config = dict(
    n_layer=11,
    activation='tanh_gelu',
    norm='layernorm',
    rope_base=10000.0,
    qk_norm=True,
    tie_embeddings=False,
    init='trunc',
    init_std_o=0.0,
    init_std_down=0.0,
    optimizer='soap_variant',
    weight_decay=0.049,
    lr_head=0.00756,
    decay_fraction=0.632,
    decay_shape='linear',
    train_tokens=421300000,
)
Each number is 50 + 10 x the weight over its row's rms, rounded and kept within 0 to 99. Layers, rows and columns count from 0. The size before them is the row's rms in percent of the matrix's.

# layer 4 MLP down (transposed), 1024x256, rms 0.221, rows 71-81, columns 192-255
104:69 68 70 60 52 38 40 60 31 63 50 56 64 31 65 47 50 62 47 60 57 54 45 62 51 46 46 56 37 52 45 47 62 56 64 32 46 54 37 42 56 51 46 55 41 35 40 34 42 50 34 52 62 57 43 49 49 37 48 55 61 32 46 58
092:53 61 51 54 58 43 55 50 31 42 37 45 41 51 46 46 50 16 40 45 66 43 71 51 51 73 46 47 71 59 40 50 44 27 39 48 31 28 44 41 57 55 39 56 59 56 51 60 55 59 55 43 49 68 60 44 52 43 32 58 38 57 49 52
097:47 44 43 44 43 60 40 56 53 49 50 58 48 52 52 45 50 52 57 47 54 52 47 52 75 54 62 61 79 49 51 44 49 59 62 45 33 54 70 52 48 39 50 66 49 48 52 51 54 48 39 69 66 34 77 57 55 39 41 52 45 63 39 56
104:42 50 77 54 47 48 54 60 49 46 61 30 70 68 44 56 37 37 40 44 44 47 40 57 40 42 59 57 65 41 63 40 47 40 39 46 45 57 45 64 41 39 39 45 49 36 29 56 50 64 55 64 55 49 44 39 47 67 40 48 42 47 61 27
101:71 38 48 57 67 57 42 60 47 57 56 55 48 47 60 31 45 49 60 51 42 65 65 43 65 54 61 48 35 59 46 49 48 49 61 30 49 50 60 33 56 54 67 48 44 55 53 41 48 67 32 50 38 48 40 35 51 49 47 42 52 38 61 45
096:59 46 42 51 71 39 50 43 42 58 56 50 46 37 48 75 51 52 59 58 59 36 54 56 31 42 59 38 58 55 57 73 57 62 46 53 45 37 39 57 66 50 74 54 42 57 69 50 42 52 39 51 68 44 49 36 45 41 37 63 60 56 43 53
106:70 59 62 44 50 65 42 55 73 63 54 53 53 54 52 43 54 41 33 41 45 44 54 50 40 48 52 46 59 40 35 54 58 46 56 41 61 49 58 43 49 51 57 39 58 54 41 51 41 42 68 48 44 32 67 55 31 65 54 45 75 50 52 48
096:72 52 57 55 43 65 48 47 51 59 54 58 34 52 44 54 47 56 49 64 44 56 37 62 53 51 65 37 60 50 61 58 50 65 48 34 62 64 52 49 50 55 29 68 58 55 50 60 64 55 53 40 56 66 49 44 67 44 48 50 49 58 51 58
101:55 37 54 41 59 65 42 48 62 48 49 47 49 55 59 62 49 46 60 53 61 36 53 60 42 59 47 50 49 42 27 38 45 50 54 33 51 48 55 47 41 44 69 43 56 30 49 31 56 47 57 61 52 48 61 43 44 55 40 42 52 44 40 47
090:50 71 59 30 46 36 38 44 54 48 51 53 57 62 71 43 52 56 67 57 39 60 66 29 58 47 62 51 59 44 23 44 63 45 48 51 50 60 36 63 70 43 45 46 39 56 40 54 54 70 42 50 57 62 71 62 60 27 56 54 42 52 35 68
097:35 57 47 38 54 43 51 50 48 38 40 45 66 44 37 51 48 53 41 48 48 59 59 50 46 55 43 46 48 68 44 39 45 57 61 61 54 44 46 54 61 40 66 74 65 58 69 66 36 42 49 57 56 58 48 55 41 48 48 43 42 70 62 71
# layer 4 MLP up, 1024x256, rms 0.215, rows 72-82, columns 192-255
095:66 50 52 67 55 56 60 49 60 70 53 71 47 45 41 63 47 44 54 36 63 48 70 65 52 32 36 45 45 37 51 43 59 59 44 40 46 38 41 49 62 58 57 46 46 40 66 70 54 52 62 57 45 58 47 33 50 64 67 46 36 54 22 46
093:40 45 66 38 44 39 55 40 63 51 42 56 35 43 53 42 50 44 49 53 26 49 45 61 64 59 59 57 73 53 56 63 48 48 34 47 41 50 59 36 35 48 60 52 60 46 48 59 45 62 52 43 66 55 62 75 53 51 54 23 59 54 44 48
102:44 40 57 49 43 36 72 41 52 49 47 57 56 63 48 58 22 46 55 33 54 52 53 44 57 35 29 72 50 62 48 39 51 48 47 53 37 60 28 50 52 41 65 56 50 64 45 55 55 65 46 63 56 39 55 66 49 59 58 38 60 59 35 41
111:50 34 35 52 46 55 25 63 55 47 49 49 41 37 41 56 58 58 59 71 40 57 57 43 50 56 45 46 45 36 75 43 63 66 53 39 55 47 63 58 38 48 43 58 41 58 59 32 53 60 51 45 69 44 37 42 58 50 39 34 29 49 47 46
093:40 46 44 52 41 48 39 37 50 54 38 50 46 49 49 56 53 57 44 34 33 39 66 43 49 49 55 52 59 56 57 42 53 43 48 52 49 69 51 49 67 41 56 51 38 35 31 41 36 74 49 50 68 55 54 32 40 57 41 48 74 48 48 39
105:47 50 48 54 54 46 55 42 41 57 32 51 59 44 30 62 63 59 64 50 48 52 60 35 54 43 55 55 55 50 64 61 47 60 41 36 39 51 44 57 44 53 55 48 36 43 39 52 45 35 36 57 42 62 39 56 47 71 50 59 42 41 46 56
097:46 54 58 62 42 47 47 35 48 47 60 49 60 41 59 61 49 57 23 68 56 49 43 53 46 52 69 46 47 53 47 58 35 54 53 52 53 57 54 66 53 32 44 65 38 44 50 48 47 77 65 54 43 63 53 48 61 59 52 55 48 61 51 51
099:37 57 64 57 57 45 59 48 59 48 36 54 65 66 56 45 55 61 42 58 68 60 57 61 43 50 47 51 50 51 45 54 51 47 44 51 47 50 54 53 41 30 40 65 66 64 59 50 33 57 75 44 63 47 50 38 59 40 61 59 40 53 49 40
098:46 38 31 41 41 48 52 46 38 50 59 68 70 57 53 62 31 33 47 43 51 55 60 67 47 32 45 49 61 43 39 32 54 43 38 60 46 46 47 62 50 65 51 59 42 43 40 29 36 39 58 54 43 45 51 37 49 57 50 46 51 59 66 58
098:72 36 34 48 41 43 53 51 52 55 56 44 64 52 43 60 70 59 50 83 51 47 61 44 50 43 49 68 46 52 52 52 48 50 44 53 42 47 62 59 52 47 55 61 54 50 32 53 52 57 53 41 50 53 56 28 64 58 32 28 39 42 40 32
093:51 65 48 27 45 47 50 28 55 38 42 52 54 44 59 49 58 47 37 56 56 54 43 38 40 39 56 61 32 66 54 32 43 52 57 54 48 58 65 58 56 53 70 41 56 59 46 29 43 45 57 37 54 62 47 27 62 44 61 45 45 63 47 65